{
  "positions": "rope",
  "attn_scale": 0.0884,
  "tie_word_embeddings": false,
  "init_std_qkv": 0.018,
  "init_std_up": 0.018,
  "lr_head": 0.00777,
  "schedule": "wsd",
  "doc_mask": true
}
Each number is 128 + 24 x the weight over its row's rms, rounded and kept within 0 to 255. Layers, rows and columns count from 0. Numbers have three digits each. The size before them is the row's rms in percent of the matrix's.

# layer 2 MLP down, 384x1536, rms 0.237, rows 158-200, columns 768-831
100:120114150115133202118131126206165104100135133108127149160129128172142148146132144123109134157147158132148122117122146127126072125128098144097146096164165128143121114163160100110111135120156097
104:118096149124107158102119128085111115111144118172132139124129133158134100106105115135145184122124110138116146177088121140106142120139121111159102147109146140080123147090133125139109166105137122
102:141122131131145112107154138165133134101119166110140135201141136117117126136104150133139104127107092134109129159115158169135111143107125135126129110105152093124089092127139121120135152161133127
097:091173100102117111161124139145194129145109124104119126088149138097133129104118055158118102141149091132172115155127092127128144124104132145108114127126148106117131118134179126131156115157123108
099:125136121149112139131145119128133153144117118121093123151074129093113124093121108109166096093144120115138168113119132172144124139110113116159110101107103107127152163104150105131146147132129085
102:121100150116124154120150103139146145140127137151152116154123108131138103108134130110123128137162171131130130140068129112103088164137138138124150102081133137163139144171113129172100137116118137
100:117088140129162116084097120158097117118144143091112176121137138135166135158101129133109093085116109153110142135136148066085096152133141113145138118107158143151144136132146074149101120151148106
096:121103130105143110123135175145145130133119133106122140143144109100089111151161169105107141125141146157095146126128135081150117143129129163096119089145075115154130165164133120140153164112094128
102:145094090125143092166112154083144145162130114112159082124128149131104111099132106139120128126116184108100116125180123140100122149139118116151138134132135169128190110090104061095139110152110105
099:096112173090146160110143122099138161172127142107148137104119124108146180111169092130132091156126155122125129114187125129132119108084167141137133157147131117157136112103169121128148158129104170
102:126119131082145141102120137112154088157110133125154108115129133104132154068109124142113149103149109120125138146125151161124102129128135107158108151113162129120122116123151152138141127173161133
103:133125152157146074194124121111096090119154073131167152106126102138144128141144169111140141135134129116107141138104120145193128106136127101148095113124141160074162114129114126145117113083132128
096:172099147123099122114132132062131113120102107127122103111141151125157129154094115154113098127147163127173166118123139108141154135145080122121138137117166144123133124115145149138169093105116192
096:147136110136090098154102135141114109090148133180118183114138155168152117106138107118146094062139150138163146100163080144120123151127128099125123110138102132108164164098131145102103090129149153
094:132121110108118109168128166118151100122147136102148126147135108125184117145118157125104132089131098127102114106146090176104158141128144152120098083163146141144118146130132118136073090135109164
098:128108097107155140142122107105132126133123144215147108135181113112146137122156142125120136137136088130116142117134167154108142130166162099142072140123084155129088112155115129116160132150119117
099:085078112125142133097126129111127134130167118136162082174121104105079117142129150094127110124178113141185116110138162157176105105145186149081128103112116084115074120139140106143143089158156146
100:142106114115124135125134154116122173127149137131137151125119121126157098120151109120090092172152128122169068158123110121148110112154153108089140132080149126156144141095119144151139134121106146
095:110154133120136127124134150100063112134134173132140118144129123135143152141145164139132161125154122103096119120133119154159141107168161144181124097167125123099104161089107117158120121141132178
097:104103161134116117134123086160101077143117107105142131091128135140093126126123180132107153136138165125146118106142128079095111117153140134122124139135112095144150133158122127152097135119117111
101:181101121146181171125142115102173132128072164135143120128128139132123122108129100120085169139167096152134125118113174136179139119124152141138142134151108105095130148095112174150140159133154172
100:124150176137166125107111107154126152094099175113164160180096127125095165141133126144114080124134136185100150138121109139110137098144144099109129148129118126083148140146107099112146158133125119
101:141141089130128185134124105103131127122125095123075113140121169119134109145119114149142142094102140119133136102165197113134057065143104093129169112100176178105136131136161135122167132127129134
102:124098087125135178116115146098126161128108104109117156114123136111132074115096133090118130108120157132123176127142170152093112114119160151109128129141098172127183120113153127128133119120122094
101:163141107116144107120137157163087153109094125129114164141129150147128152117135170178129103110135102178163137128163108163095139074168107092135148113126143121146064135151133130164108120153085135
099:139104147130135120135121147142118150164104162112131122117124157121142139106073103134155138107140089143123117143113143136150058151159168089130089136157152084152129131149141089168110193155136099
100:153184155103142145119137107118164129097158156157129127118144145154130190117160104166091134139117137141156140115117143130116095148129099112110113118146151116140123128086076086165133130158128150
100:108101157162119189184137083131128179094156131153117137166130141118093100081129163129104127105155195152153122117103092131158111111119156150098151115145126145109118144100098110111107135148123130
104:145163109130122140157124132145156118148104100151148125102127119163124106116141160124139127118150113140167136158137155116143106107088128106149162109066119114137071140111094119090112169111136113
101:117106124159145109100065116105145146115160131162142131133141164144152086124098141131116103125104083176140126138136106156140131117084116132155116100097149117145064129124112108119108130113121170
098:098154167121127107116105134122107116120126157135098122135178108128096115132143152130150125165151154104151105140115126145199136149147129159134164130164150152109159117127125138094136112160118125
103:094094123127117133126089135123095123118113110166066145125121120126153113154154151113135163114134138140139150169090130117113108116136134133174115148109128124082075148129139132147118113133093186
097:114116196116114112093112149110163087138111145150122130093163126074110110122075092132127130126089153124158108154126116120102099129126116137134114132118137131167124128115116110138098194124124142
097:080119127154135141114142121146115129158140094079152115140124108139124142133115110128090169085131126125132144162125120129133158099094141142131125114072109107113124096092127127121095125144136147
102:130122096132145128099163119136140140108101117156143165110104122074117166183127105147123116113094104118133125105095111114124146072106122134088134082103139129136143107131132106128076083087140171
101:140166148134142152142120139115134104097135134136153139125092099129148147133129117130097122137139137098174143136126126088120112105093136121113123131130120107130116120126119112136118128118124162
104:104158138156146131140138098145130123150116127124099126090135131171101124162151123171122127143140144108101143125080135131129136163165133153149104094136151152132082120110119109148154210134084124
098:077183131086109092152090099192109118138130155107128151142067096170148161113158167107107115147119160105117096176093079133103113086138102118124090133164136123123121147099113091111146081102102109
103:138154163131110097145072121139138159110099125128154123152127153077137117136115105112108144081142057141114100081138124115126125125112127125149116140164170133160096111110185121147128124120138170
099:088109086123118109112103107111123118109122104146150136109136097148137107117107140168118107130100145166083121137069185139125142114144141140135115143169130139136153123149130104129114110127099152
099:134163100116164124152149158135130137125152112128151125110147125138107137122120108117133115145121110128182056127123099125137144138115141105143146119119122142164089145146108101059155115139084102
102:130126154132126112138167120144165139160186187090155171089119150146106143167108140162124099103085127145120175135125119142156087124105104156162173098137094123136160130141170134144126061121122137
100:092088160121086149138153104183101118115114163146102162083121115171137138135168132126124120120148122104141139120082155140126131135105110125112119135111138118122094153154127120099150159112122134